{"num_attention_heads": 4, "vocab_size": 1024, "init": "uniform"}
Each number is 128 + 24 x the weight over the matrix's rms, rounded and kept within 0 to 255. Layers, rows and columns count from 0. Numbers have three digits each.

# up: layer 6 MLP up, 1024x256, rms 0.227, rows 865-917, columns 0-127
# down: layer 6 MLP down (transposed), 1024x256, rms 0.118, rows 865-916, columns 0-127
up865:128123100096110189142115114147103136137078144155156111120120158133130106153105080126107147129161108138107115137137097123118091115153137139134106146128119128124150150089112099119173153113105148093127080136112110143127093160151111177113115121132116108113153131128145126150170162141131162134103148159091124071107077117053134098147139127108128106129137150139173112123161089137159198093109
down865:134111108138097178114120130121106178138135094154135129096142114103167134155152096070120164124120098136153133117125167108103150126148128115172129132123132089129119142127130136143145125174133088132137159080085150134148158133144173150122123128141133110134127132151108145106092160114092123126137124113101115149074087128128130175116171108185151134150141121136147128156142113098143142150130
up866:146150122126114156122144159132120125134146129097140119108132103126101134151107088139154140067133106153107132122107144154106151115105110120169151132153103169120167116151151148124117113116118131123114121104108130126169105119077133107123097130081151125133141059109113112134142136152112180096124100103174108106140146107147167130178115124113141092146139110131096132145146152166114093130170
down866:116122118094145140123078100115122121114117115134108164145117134120127160120148114146136096111110142118133149126131141138151115098114100078167147136173195113129135109160092112095149112165104132138123084120151158103141152103075120136151089153062150153121107137135132146123143144108137127138109118126139105124142118078123107132106154148099123158136152126145126124114130096128124160077112
up867:097114121166127076126107134106131121110155098132152159171148123125104091112139115125144122132105083131099162164146123118169134088138095151171139151163152103145093152127125087129146160162079140185100113147154115096137109079155123145159113129117153105127164148105145145117122129157120111127114097150144122156142142117125082117121128109153118159141157110131118093104133102136139125114178
down867:155139116149096112092117124117177113132128133110150113133113138141119115171122142132113139077147140130137129112113141120107099124123133123146171113130149131144126121133121122176166115131132124111116149128177149160130129129116166143095125107149147153110158098101137102146124104130166124108095122153099146115093116108138200158141148166172149125109126153146163121107117131153114121152138
up868:136119154154150119129144169149152124103121136133098100093107081089142093131157144147109140124142087146128120112109104111120139102110095144118171135143097124096157122116139129164126154127102126105095148131111118082081172145169125181174145097146143135107136098135140109120127105096123136134141168082110132132125099153155164128087159139140173158153104107134112174126135192134090111117154
down868:116120100112141121122100124154143148104097127143140145150137157135160109103161148101137099086141109109124206148138115103135155134176120121132104152157150131137109129114131167089169136119123121138121156132093152107134107131132101133117107156157119112130176169137137135137098149129155107144127134150120119091098106104126118130099089118107112130080084126141155141121125098115112118107131
up869:139115135171130097082136129157093122113146090112153158121124095142121184074148137115108179095118176147136136111102156164090075131112156096133113150131126185119162117081106120114113149101126147116104138127075128087145096186173086138148192089116104124106159116086125133089119168130144132080118107127140160108076132139130124120156149065130157106158107104118141123136117109147162088071120
down869:109143119157142123167106105103121091118141108139140123119126139110148131198114152137086152109122127085161109120115114138133135118112109114122133156102122160124140165109169105118106119107083086144091115159086155144116157066137159107112114151149131130112125171151104138185122151151171093187155062108160076135120151102118152143084150114147143144153131114143109085180079132098134097153150
up870:107133131153139112112175180122104092133131122146128174151158106148119124136164123131120186104110137147131110126131135129170123163132124156127155182104104149157137175136112132106126107103122068132178138103119144103121076153147085156149130107150156091140110107129097144090160145115128150106120163146141119158106091130184117142080110160129083089135091116156123054096118157150190104138117
down870:118104143151118128139116113097137089138174124134120144117104132122094128162110113146138112105138171114163103129097121124143127094092157143111131118168088103104152110119077137162109144131142145163140122126133111176162158124120124111167171135118157152149160120171134094140152119145147155079105085161169125070108129127133135107138152160098124133170121130101141135157157149087100064078150
up871:107110099139109088114145146103143122142133148124109145126156089104149134068089127169135104129142130128136116123107110167118093099142164170123121158104156127153159138172097149114144120134102102160117094122140095127125129128131132111148137119112111172152106165114125109127108151111151124080119158162108137133101120112120116158115119163113132163131091093105148150118115133108101087148139
down871:164095122112075138117127149129130093143148124146126102131116157136153125177150146145137160163140137124145131191128115115131151106128127148087128132137098134162130131108099112098106136110139136131133146134141151161095102091164131126126098106143123155108140125157134116075167117160091156161129119132140118110148114109129124154137113117110092110163111144143083171123145074119156124102123
up872:131108143119131132099177123124114165123117092125087092151085147115138101137115104130127167141151119135159158124112140135130138175151144137092146118116141128093132159164113081125125142133093133131110190132130118112136108143142125131120110098123158114118156112106099149127132128170135117101126124089119145120108148107139122126141113124123137137161150122117184102087105138115162112139087
down872:127132134093177077084131185095100109149117100106167180136079119127137134095126120130153131116164148113131139098145131143163154116107161113089093106120156145096142093203163134117092099163133081129129086145070143127123139146158168132121132170121176159131135165109145125095114148118116152125118130101113126127144115155130200140107136121138132113166125151132141131167114158128160128125157
up873:129119159131089159138158144181122166116111162131103152111157109134176145109142112158164122123134159171169148080112132148156119119125122117130126145170180146128113120135091140107115083121082112138115136134090118132095052130091110104126123140121119129092134115145150098116130073165096136126137172156118115144146109140146123089100178150119125151133140123098122142101145114101133182112167
down873:115157119134114092147119116142137156142136116124101112106156138122108091120111144085125086131151130138104140113157098172162131094124104141143140128122135174146094131104165120135130088127111132162149087104151170139134099162123158168114103103173103154161147132088104109165143101148129133117114123127079092140192132153159132154122142106097141114126112099116134153092147117096164094136063
up874:128105072090167055084142155147177138099129106069174135053123145146128113111090124144119140163073116152152114118143112134119140128092107159135141120148140120133154120115154088080137113143111171125138138108100115113131159091123151108157142076135152131145074123084122093117115124165093173140131104120177145088105158122133127144113128074183100188170095161156127122101155141125121144083188
down874:134139102124126114131130117177125134153136123070160140149111098119088111141126140170082116162128127143131128121103162126128099143148127085131138100122153107135083115127134106083100118137162152129146104113122108143133117102125149140177159109147083172119137096134128101137137147136144120094120156125138139137104127127126200130115107091142122103153140097136111178140114170091174116155150
up875:146129126114155128135104156165160129086133101145151135113106129155142116124121130180141137103149155136128116118169132132143119188157092143059160163131124142150124124072100126095143135129123177130125131138107098074149131153124120112104147160136133148126121142134108155150134104110109165150115139075108103134085131112130146176125092126172153141166137078116120158137122152151101104160118
down875:149142136133141117109125111092126076196156143108137096127126136104126115165093170133129109145120140138136113146118103130105105086109097139080135129106102127147140144136155156115108123153135133121165109143147130114145121099116108133124130115127142125124166113148118092096111120143163145123147093155159154134144129128120149127136118152102120103105113160134146117153109160123130102127139
up876:148126082113123065142092153140165146124096127128130137109084106119143117139125091175138111146163167158117147137130121136095134145106121110117158151160118106127135131082101101088074134166162118134134149099128123129101120144155115122145126116137079121129133116149122172182141164079146118137184100086103109127114082143117185155153110138164120085134126133106091136141141117141144164086091
down876:126143147119119161130170120096163117129152136151132096129154139123138152113135102114143175101104104086131152093109101121142144128087157133134119138149129112136105075144117128132109112153087072122090129125152104146085154114108181144133189135146095138148084110139127094111115126146122091148146166134106137090115095123097133124135113170159109093156128137157105106152120143150081141108129
up877:111127123128101150163132100146122137151147160146109109123116113124086117083151100089152151156102136121135199142084112141163135103180160139124109118107164120140109142106122110163136134142164166121141173142114123101166109136146184115114140153149144090136128119155177146144118137121136095105136111136151149120126112125133132148118100129108114149110194135151144164134130114129125146119084
down877:134111119144087159105093104120120119122090141123109165135144110198101128128153132135150127147135125127154142154139143136122112133142157123157120130070118189147105138116121107112112079109131162134168122154190110107142116114138150138104142104118132092138153078132130131133102168109128108132132093107181139166136148068110134123154122091177103136172170105136179122069156089144179116156114
up878:162093130144116120133114118094147122135127085135145129123164142127142140149142131150090138115126136149169102120135072161088153149169145133105126128146093120130112117120098152157149106102156129152108131072105114119165148157146160107067094161153135156121117133139118157139120134137116144108160139161100117087156103112186096125120121172171116091122131099153169154173116078184118133093094
down878:121122129135093153146123136138137107147181165139173118129103178109131138130135111141164157130143129130121144090097171145148098173084141112140120094150124161150103137167104126160156074135164133134089117104094121106158151131085121098147122133176103138145112134156110171079185106118144154139114131135107128091191164120105100091129114128114099149132119104107162132121164122114106157093133
up879:098127144144140134109143169130122136097133120118123149128148133088142117113149102142133105108113162130156138131118132122109113174143121135082151141132102105104127140138114107094128132128126152141148137165106136140122129142129110160135125173135176126073158106142064156135084158099121115131108145120139130097113135134125159130130122139185125122129118135143103089099126124131113100117141
down879:089108129140142127161152168088140151171105132107114099145146129146117135167110145120113126097112138107157115123114113110117112139121131102137122084113146148155132136094144103171115093093113145118142126114176100158116156141106141119116162166132129138117133133138119157111144139150134161099137125104130096159116155147119145138129110118109150126151150137143122119139102152106118141166138
up880:132152084112141156161141131087136135145107134145145116081118153144098086127147146142135103111117165116110128138096121133135130095130138192094155146126103185151125145095100143127098080177133139146123170148123103098106140119171133110089105128101147138129136141112120141129084073106161118115122112136123150140112154121136131122102121162191142156136151121138066125124155137125105108123139
down880:145140142156119115170145113140125115148095143130141144101143104145147141096163158115131149123139099092100121140141127133142136129119164126170090171114125087102104122110136129138133153064103132089093103116092136131133117124101118129135096128090138114090152117113152133132105158108114100158110156149146161051107104133141110093139164108083131133129137098156118100132153136122141126113162
up881:127172131137104123132153128132103112127167121108139138123150131156109102173092117123121119162086161141123134124110122115109118100138172125100133102134076147143126093125142136096130120144124110144148127112135163151152095084170135122157092095169130150127146093131145113097135133136145100126159137141124114108132133129179178124106077110166091090114132170146118098147174111115140125106125
down881:089130151142120112159136148157113125084148142143108120108099122138120134112160153144144144121154123120139125122082122134143098155148084140150134149150130134090120142176156059114106143092093103095143115137158105149116177131141152140126118117153119139157153147108115115127131154120111148152117092143101094136104117090140098188109126150148191161116146168118079145149102109116136125166130
up882:084148151096117127149102127126110140099113097128114190120162081140149170106088112110147130103166104121085114141085110142114166111144095139138147080109124159118145111156160079117131131159094147133140125104118093122142171135068115112126154151118147096103132160110112127140077153110182098136156102156102120176125135122139156138144119107129115127116065122137129138116203136171116128143118
down882:125150148135126141091125100141120124086136150168203103127143149105126098137154106105163135126103166129103130155111142091103126140151163129151122163163117108117104092112101141110119169123152128144115092149129135076096158114117147124115154130100103084125130162121140148108146091128100143141124162139117142117128140095165144155158158127129147148156145135079150115124104092103145153139090
up883:119158133094083163109126160151185135126151153111149164188086140147125126127162150143096179134143129117107121136100131103114169132139093110148185102163119113166161121145152144117131137127115144134145143153119106127134081132141138131130130180106110140081169146094123166102118130109158158107198091162133119100102129130095128132122150129136159094125103097140128094092118124126137144124144
down883:137101088141165134126135118170083166117156090150183139102162140154123088157143140063076111119148128097145107123095130127112116142143105136163080130143123132095156154123154115110163111084198133135102111124180157140164133161123115104109173145136136109121150166116134132116141093118146139154168132148142134139154079083150173179123163119129127137134108161149116064179125094152107150138131
up884:135083102099133097121119140112146123099139157082119126148104161134157116120093137074129167105145182129082077098129121128185150154126152112105116143103151127131157174155115112128116131133088164132111107145139137099155091113099143135100156115158124110132133162111119106146142119110153128103129137110091118140149123134115149169093151146104114138131115104136095155126139147170103125131127
down884:152075122155114140122165106128141143110093149116094112123100115116144092147140143135144106117121095080099133133133162099124161168109128160088121107075122140116167144132105137068123148163160107148139140106088118155133127085125133143119132111152178116097131143123090141127106133122144107132111139122127096135149141136135121140122163131126121126106117114126128142139146125122134180195105
up885:118154146116160154122092121147140122144203120125165144124111117132121088105139095095150139131110066154087138127125140149131130133101165162139156100134120170151113088159130126150125111096125112085145115121107100126097153137112138180170124129159140132141147073148109126134130125167089173130083128130076159116127126138130128124156120121138136148110141127093113150137109127107148123104114
down885:092104098119091140122157139162093104131134113121112123137157134117159126139108101095145104120117133119126116124161154116088143101091123106105143129115143116135110142153154154137158121105071156113116132139132113063096132156109151084161124151114111129130133141152118142107157136087113121159146128108102153137120130139085136111139115154116078100123141103131136166153149099131153116115130
up886:166151151142138146146148130124118129118128136130138125090167146128111078113120114208144135099145176125111118140121119106166081113102080180134157144143108140092116166090139150151125079143166113143135101159140148082077109102134149092115080132145141111155120065093125115146106129132129119109114142119121105187149137116118161096156112144155138149135163105093134135128124103100098122158082
down886:117120156176134127108139171145138154131137108130127083166118126132125100140147129120119097155119101145077142177124137112119115144139150107134098170169143120063135154125117141115101155118143083124107127096142100147149107135143118100109098138124122154150144149119115138136158119126131127185091131124157081098086134125119136100126179121166175118147147145138117094132108139148108132164136
up887:147148106138144147133090108112134154155193138065178114112112130131131118083169136135091158134087122156118113107118120198197110173123128157119126135107111100109130103139118141076111116149147078146106128134125144088124127124139155163185113150122093161148139159123137125169124133155118147150102092135112143109148135123112116139117095085105075148167205100128093123137116129093125147211099
down887:141113139119097138123162106115123139105098128136101105206123131111148152058198154145138109141118089105125133151130175080103132153133114144127164128147142122146117114177117146103111114149099112114164124172107155084146162132130134136149128182121105144150088144092090189127163126121189107145124106150076090135092149162077141108181130120090143144160160132168088168112072088071088114189129
up888:129112093163100095155096177143158135155082159098099100121126178105100140114119109163154130178165108130094125139094141161130126153129120114119127137096136130136137110127110187125091114137123096120124084115154147092102106127159143133118128121151119122122123127125115119147120093107109140116229152130112110107113156111090128107101107117112136136117135166118119139112157122143123127126102
down888:111149156153147120133162144110096110123104124106090118114126130122162083099083160101138140133131142123140129113142104101104101126119144130108107121120169141160127136136152153174187134118130139168132091130150139149156142114102148140130147147117114086083109152129161098150158116098165110113107152125152103098104108107119151118181134151124124141074135113121133122123082152134143084115115
up889:122156129151115145139132087127168106166125140133118138133142145127104129131116175115134126136134117126116121142138106143113123144186166150120098123112144139105125129126145104124152122091128131117143106094148133119143129121156096138109102126136139069156121124110111114180096156131082176122148071148113175157086161142122118158164181154120113117128176090117118127155142113162151177153100
down889:109078110127117179166093155126078117138160123120140151146131156133098161141119131121121120142172137077106109116135144122152126159166121127130130071123134156140135099126169122147138174159077154155084082157123148114072148096096138100114149161087114123155110115151132103064130128134124127185157124139107184114139145154144109124093111123121119148135148100076106086145150112116206130129114
up890:172161122137125131111139129143172146113127116120131119143184096138148109103107136151122122129141116142133155164159116133100096160151111105075154107134091069128086118129110156179132131103126141105094126139085128155139091108098127118136139115131157117152128115084155106105152104127106121148111161146151139139130136105158117136116151166138185106153091129092120152183130148156129115149122
down890:110127094144120130143113094131135127128132110094105142118176160144161124140099122147137076123190118137122136120150137102146085141158156144138098095109100106131120119164108160150137140106090094091133115115136137130131156141112130112149130137142108152126112113145118103166176079142123105153140145113135121115148136136086142180136132104119154109115065106078172168156101117145086106172094
up891:136092118120137129112142127134114149149114132132159125142181149156104075152149092138131097165143127104117136134112099125128109133132136125123125109121125148144127199121095104121111097129093145125145111147137157134104096159121115113139080095148122111084115121155100134136132137145146139117104129153130100124102124155124134128098144158128163142107148164175129147136154150119135147086138
down891:174154133104138135131143113167102098119099157142094121126144114179178103105127108102140134166157142142143124148175138119090140130150104108141161130148112167137126096151147109070140130098132130144148109108114152106138133119125107166125143080149104138135123177153117090112110119112132114111110147133134082118138156147161088134093141130163123131132128141125121126139084136113105107142089
up892:126161099120117113136144124142092133135126127099166119147119116123145125136114140108135138139113101152131141116122107131154134146142116142152123144091107128148100124110151137132161158111139091133163132118114141100173148136093120112159140123145154130168155153139129071134135115151185073135153170150119146166100144101114091118132135150105144104154107105068156110098139107149101091102097
down892:166128127158104123140107140186107139106086113171160140140121117151123112145149161129152134095138129152137144147111131121111133116067135131100092129112167170142124124125101138122119138185110171104127114126162140125148095175107168108137126124117113116129103115146128157142096138125125141125115095126158166128122115051161156123121084156121144153112125179141105104139133102157175100168130
up893:145148129140123149127110131157121161157145128119116126162118088121130105070119154156112184118121124124118119093153142184128118092099122137100099097195115142156093129170124122090088143134132132117125142154108083156175112146117159115107147127124143123147118112102130130079141106133134116116113130096120149092157175134111123092131131113128110140146131136173147099163119153127088128153095
down893:127130125158152115107166142121158140131197145111130177102103114137115162115109192153109117121139140106137111119149119165130134138133158116111116109102109107106132111097156133092123149145088145108110160149113145131133133110120138142155139190141137119161147127097144082157140143175115111118136057159091069121137104120133130144110128168100150093135162149113103120144085148144115128179118
up894:167188123127158163154136126127110158115133164089105089102159150127077133144136127145125178122118164141137130131113168138161100150092153124138137120140142128114127155105108123164119113159142116130138135122107112088171113131156161089062098137148120114104084169125146148131093093176103143109119096164119133130107118162124126155136114186133123113134140167121125116112188123174092075128101
down894:161143106132116166125151170231122133116142097139133149117076132107128102176121152144099127186137096148122102129110176104138124152133099091143098146122123114089125118111129122121145114115118097092093115191133129171181168143132157116132139109158123172095134068090117120143137136153127099114093139147216168115142145150126144132132125146088063128159130168162127143130155130100087111116084
up895:171141111130171093153164173104122100164116120110119149163153164128071125117124142138123130114168134139148098109169151175102145108133138117141141178153152117088152101136110149110130143135115066120114142136126090092112128125156043156062116128084099127135160107148078108162102145094129194139133098157158137069143126073152118136050107166142106131198167145138140104165112160145159131202154
down895:126100154085113163147139130102128088137133119146142159122102164128086164150129132114166114159141155135143121126091183099136113099055133085128177163159118136130151119116118159146118124139118146113108170148087135158166113084146145117143128189121079169152125110144176082110111137120190140120087118126104166107131121130087115124163145120121094134157159131164143138185141132128118103071098
up896:168116107124089090137146105158122120148119135137133106133164142124099107120095082156099118113095114116118104116110120105133147125130101172161082071177117083107140146100097130147119106144103111155136121190127140103118082114094158128123140081142064089176134125124115092118127172174145131082229118071126137102159126114112124119197141115143149120102111098132160107109146119157131110111077
down896:149155154132101121140149104128151108173108115090153086145166172139134163166117124128151125112114093088159138092125121110092127107110170128101128127152081155140080148129123141151129097108161183143110130132119136129112089118116101112147163112103130122116154143176120166120149132138109054131132171064062136098149176111138122096114100129144118162106189130142146139114114163133144131152127
up897:168127144132153143121066114177146129120144113108094156133119131105147135155166145136106108158084150181113112140119108170131125120147104138125132101156112174118127169145155118108148145133101115147130171126152146140105115107111153105147095137128115113102147130141140091102134099144115182144122118147119123083136111133162144123122144101145083125080169148135110118144127158140133122138119
down897:132149145122111125090146117120126148140148140090103125105144121104165124121111134139145126117137138103147120122141146110144112114105100143093148141145095149103113171124144111150105127128082142120138190138117140117152108101112139151147101095134157143110156112119128169144116136171156139109111108159132108119155100073139173107127127172134092143118134122097137120128089140113131115107137
up898:134117128125132140114167123157151113137112148168107118138122123088164094114119129094121151132087127159162134118147166136157123147140058163132147144110166093147155107115112085119085134148142146148096095121087086131130076079123126162081140129126134120106129131086113147136151128158152112109139150134138102114132148125122099127070151132164133165158117101103063115142119084143072104120126
down898:116141186152166152164146126162102109132134146129129152147105141142109128131097154118100108079119132150139166134126156131137090153159151086112120130132129147093154119094137166121069125139102115162136130140164110113107111144145122143120144167108154185141116138113155132072153181146160152140117093127096088138155091101107117103144131119134129135105160125123151121103064141134100117100140
up899:128139130129126131088103159098135127111159135137113105130172117138157115138148172106134114149103165163148141144166124174106136127104128114110105106077104111092104109145098142164138119142142099155140176141139157128100151108144116121126126110143110108111146088137172107107107151152144094125165101183123116137133081131173097136108111136119093140111086122151121121135132097137128133115140
down899:150133083165102090140092089167129139162137088123167138135109162144123098129145108087129115154131139140134123122095102123135084113116106144162173154133105122173140128152139094120137134127144101134153154122099109120161118106172147079115096130123133117100122138123143085133146141133155106141115134135108147137132109133052113115121119133122095123124147142132147108151128144101148082153148
up900:113091181143122150169165045110138151106126155105147111128117151140122163152102119156111156150107114163104064140137139111143141084164105141143161128123110145148134115080137121132144151132067113135117146130117143098146105131163094106113132095136106128144122089113159115098149110173076157099153164162128103116133137139119130140098124139154126172106109127109114127140145166121134155121132
down900:169147129097114124096116141160119147126128100131132115114155129114109113156122135103129119120148129132128155103119110169074147130103102141111133137149132094144124123153139146146099116132118139129121131136179146120117112117137135137137119104125132150109084143157112131144123124144159121175124076119123089117095135118151131124117098119147138128161146111133145118145124163145136143167105
up901:110169114165097118166113151137111096146140139139157110157170149111092097099171120142119116114121138128101080137118124129211145112133102140153160115122150089101125151135166127132133138134124128114148109113083150120155112166152086148142157103124118154102133133143100105160108147137172122153146122100101136100142104090117128150134133140109170090119089059167142134093084128140160149131165
down901:126097125114146175118136105126186077134139105156139107118158125118169114133109085131086137125140098077110100124124127123152098143132127104149106116119131122099130127142147121141118107133096092150098118134163126166106149144113120120153156090159151148112158082110151112109097142124109082120098132145093098105093145158111133194120106119152087111132119095135179185144147088096140150148140
up902:118141151124098127130131130175117155121114151076145090092131102120161099113116090079122158167098132114112164085145106138107161124099136122141146075153099131093131121153128097134178151128114105172140087157113163105103120124091109165132119127139160137116166110139140109108130112177168120104114120099108116091118120088149130093137153167142153126089148166122129124142142135143126132134147
down902:169150167145163148143171144110162127101125111117127148148095080113164132111160179142121152170143138060135061151085126114157143088113140139136134121127096125092136148110117135110135088139115119135059112073179190125108137089117107184107143108138156132102131154133146166139130096128127126155158183149102136177139140117119124092106098112143126169104125147137109095103164122164106112095119
up903:144145135101124121180122114125108133158118150151172111135205171085114127116102090092109129164114073109132140155174092161116127130151094129129183153138127122087133154119141151134120159112123127168126130105117136138119172110094154161129137122094146169141151186155026110149090098178141093129120166139165185148146160085132157073113117142098161109167078129111141119106150125121110108136107
down903:084153171094114133147130156137139131160138156152073135152164091092107154094146143083119142157117094122114132122120117112079143130089171150127166144102113102102115115098138152094092131147128117095154109129116146151175130141143107114134137139152104138166135128155141144093091138092093091183145193149161129145157154163116122169119128096069080147145134138114149137076111114119138147147124
up904:120158125144124096113112136116110142112135136099100110112167105095104152174125160131126114163118146137151126128120138173157132123128090141128134121157111153146129145129168128108106153111142128134125138178097126121159149085153141135147142154131121147109124107101107148175142122121145104148139129145163114086116114096112137117124145105121168164151101140161113111142113154131128132142150
down904:131100157140130125104124115126124164132123106150137107132137119149147145101123142134114105142127137133122160128123164126142094092160127141114144109127131122127147135133167140113079177130116109145130153189100124111100112116169156127139138147141150115103127132138071101112133142133162162141126164118140122114096102158133123100121120126107132104125149115110107123112138131093102115150125
up905:078112136100135116163129117131127136137142157154159126098096142144095100125166116141116137163120148084141141174118143135139119143153109120146130150118139115134105101112136115105103114137122117151120115135101149115088094149128125097153076139131090155153123160174108124140121172145154149109104113134117138121130151176136114121129108086138163117123178087122130132112101118105117150124108
down905:145127121124135134129168124105132143127129139104119147170096171108160163142153147112126074135097083098115165139205138108121126099135141120099110096108119131132143110145135110134109109142113146138142084142097156146104127137152092128127135090141098091134143135164136156159081110135159105149154101098119107135168154118116139130091137140133122130119110068102132153146124167089129108122161
up906:108109127126126158100185108161091156108167138108134158114091146161113147106143111134115121120159147136115118127117084133118128133143155145137100147082139079099153113127126144132119152128126120112129171099116141134147123127115153130140137113172066162108138119121129135120116130154128127118117078139120126107087142160134137149145151131165147118131129068121116108118127142149136095153109
down906:128107122144137170103136111133106146157102104088141090134124156122125167151155149074132132122119101137139112163156121135121123131109123117117138133122120105116147072102142097115145156116150142149103164095157142179099153126139118185143122134123112117168196146152131141153119145166074114151104111144155133145113096153171088146138176134125130156148146128150108120137142104106134169132121
up907:103107130134152131144188153112101127151073102072105108146126118151126100127100175132139148089162106122114143103117133132143133141159083130123119099112115156115142104117109123139138140126150184123115118110129093085141131117138130140186159113114143107118139115127118139082121119128123151122155134128133118128159101107167157121113153127127147083129130134122113106168109153108167150142126
down907:110138104154151133129144131098108152143138118120105115088088125118144162147119115168105094132169128089146148158168126142110126103131093131159107105108118140138136109167121118139093134146133151145169113083080121110122116134109120130156145098106128176148162133123097157089107147127145130111145162120106111096137087087103122133124117091134113141125128137160112148114141123099152119124151
up908:113124113110096129080132131145137133120091166112096147165097120119113148123119111095122137145111130131113140136116132095157141127152110139141124126089090103139147140143077132115124150133095079148078131110129098072127132100105178112123139109105137140120148127096137106130089147122109150130119156107120139162138132154145102136134132150117142143184141136152160100098145119150128133174121
down908:149179133121188158080103146135154148098111145161095136122096137146157139138102118133108101105140112110095162158149135144119158123093148100156142123144117126118111105137136091094128124142130152107116136114150155137160211106165109135136143145098123099089151149110095153106151133114147112140129108134137176126180138101065151098111115154129139152115090183141157146147099150162105112125116
up909:152152182139131128142127142135141101149158145128140157117128152125152145116129112135164158170120168115118112067157142136110153112130128158176179106115150107137151125121140134162154085143079135142115104119146157124107166155131151112100094165128109125110163131097135111130146140153101159105153156108129145147083148150133153105107122132127142172103148103140138115116089159132108073131131
down909:102103118131144129134109107131125139175144141133085115140111172161128095137123139127125103101127118138139140091112131118105111150100128105120069138116106135128117105122136109129130161170135150134127148079139145155137114142094107125112161101121116090149108123117141088144115155139118118205162132120128120098154113126120111134123103172141130160151096175132090115130136105099113112115096
up910:130162150115117149131146085123127164107136106127129113133154086132150093165113137119155120159168147127118120151115136116124148141176125148142161122172150156105129086122133086086100098104134108179091094176119092107098130134127120151090123116119162137132178114119135150124136125153159132138077162151176137138137124115201121136130115190098110104084136082144096137077152116152125123108116
down910:149087128140172091134135112095113115091151105109095114139105148101159117135121133066119115163090152167167093119081149110122157158119135146122132138086099117123138130148139103124120141137075145140152158154142134120143093121147146125101102094157132153170105139128114098146157130150107124100160110108163111106101113184117121092095149132093183132147117147129130125133126203149140121117111
up911:117146127078121101119110120117153168148140162138154126136129175117126109114098132150110186134089144108151136121157166126095117118128131102110147091144129163140164114134136105134157191114102152110107135080155146111105120102139138117178132120131122132110134129036094086122153128160106165102100122132130102127083087074085168169133144113103172119071116121150128099131136135084092089113122
down911:136123123090090082159126172119092083123126158097116148173126135053140108094083199138132122134129109105160097155102107119162129090066100105127198133107198101114166153185114193139141069092164134113127113098138116171083164095118126134106112145125131132117115101084171063183116096108139113148119163103169106120122113138110168166125118110108125125095097160108159121111071115180165146136113
up912:118154129157122104110134124142111135135091088124128120150163124132114127156116140147098123131113117148123144091114124127146143167125106116121135146133122077148151141153094128157121129142122186152120127124131140143121132143155096127161137125096106124089119143122165111171164130152126079163089086119101131133116165126112146100172183135136140144129109115157137106128134120134129114134176
down912:112134129147113146110114123130111119112138132158101125117170151121115115173148132070128135149153089122127135141099126125109140122151113134133130139108124110114101118132126076104169117151161127136102132098143123150114126147159168162113136118155165147170165137104122122157096178093159124122120155162127148095140087154082101136118131136127066111104135122138102162120143111135118171151113
up913:108141179090135138110133105109127140119146114138129142100110135110083118109085089122140167108124128128125128125119115115094126167131169139119112130122128126139158157098098159124147143131164117136154125110146099122101120128176146119078151116094117098085121112151135102129122084137147138097151100090110072118139143174150106131097103136146114134123101052150154148142132107139066098127092
down913:113147095099108137123124172144102078088138137143100117118157072080133139158130083170143113127108136087155120087110146143143106132097119156170161174122135116119120108126126123093148073132123092210136144120105107156138122168163145127110153128165144134173140095115114120146133131072131132134140111140147106163082145118130085135129136132108126088129103099156098143128096171103134143159139
up914:056102107098102109114120114099106106138106146064174132082171146121159107087099099154117140130128116114118111103179124139123132155129093146176103169120161116122125163130144155093142136108114118161117145133142090130105124068113133140106143137109132091112152185129146169160141090140155146151146111121121125092168111112110073086132093153116128145097126096082140135143091157113138160153090
down914:118118129159155121182117102135170133087144135136094139108136089124135111137145158130163070134092127093066109136137144105117126130088046198111126104105143080162110102132144116118156138096149118108114126123147142157130146139138102121096109108168113115133130119120135102129112139104134093110120102080184108117107121163138125177122156110131113077100127183114098157105121149137105149182134
up915:080139140101143114173127144142153096129144128152110144128103153169112098122119146111167133120118113091118106096163108148100120143119153152156120155136139133159103171110113108127123134106111097149118122125100114128124118145142109133154100144135138103099111169122080117137107140174171123139137144114127158080092148153127127100136100101163146117125127089112130125102155107108147112116127
down915:130146130166105120114110107138135179114143108150123127094153166109166153144122127160117136129144112141159148163163129106124140119116122133095094156144162130087094132114130140139145096127125125144116118196122102167093125167115113150140129129148110165172114099154103114143131133148117104145123122172105134120138108118119095114153137148130178113134090110123087130172118122167138117119094
up916:141137131123144110107096172116129134123133173132136130175142061115151146147129140121123137123151135130116138087144133126163142094127101113104136114166102147098112150143131092186184100109119159116134115117158104102141096078152131156127121120142126111133068119097111161111126149151111141083115103143135099157120125127141043144138094122110104092187101094154131100150140128112156143100104
down916:152120119114134146106161124126143074126133114136157161130139075123157144158118156152120107113140127156125123160137136132121093099159164114107125095142155112082109177133142149141099124138193124173184125082142163117144160138082139152138157076132147087100176147115094163132169150124117122119142089114115109096186120142132154130074150101123140127102167162131107102134155142141120166131151
up917:137147141143136111132115129163103131098133139083119099059117091129136161099147126146147147090130145142160125094143118082141142118138099115120163108148110123171147099145111153116128101120128126099108127115134133094126120160139108138128152130123145070122137124166126151115079092127092125111101108130158119187136086152104142175133078129112170142117126137109126132112133112112101147120129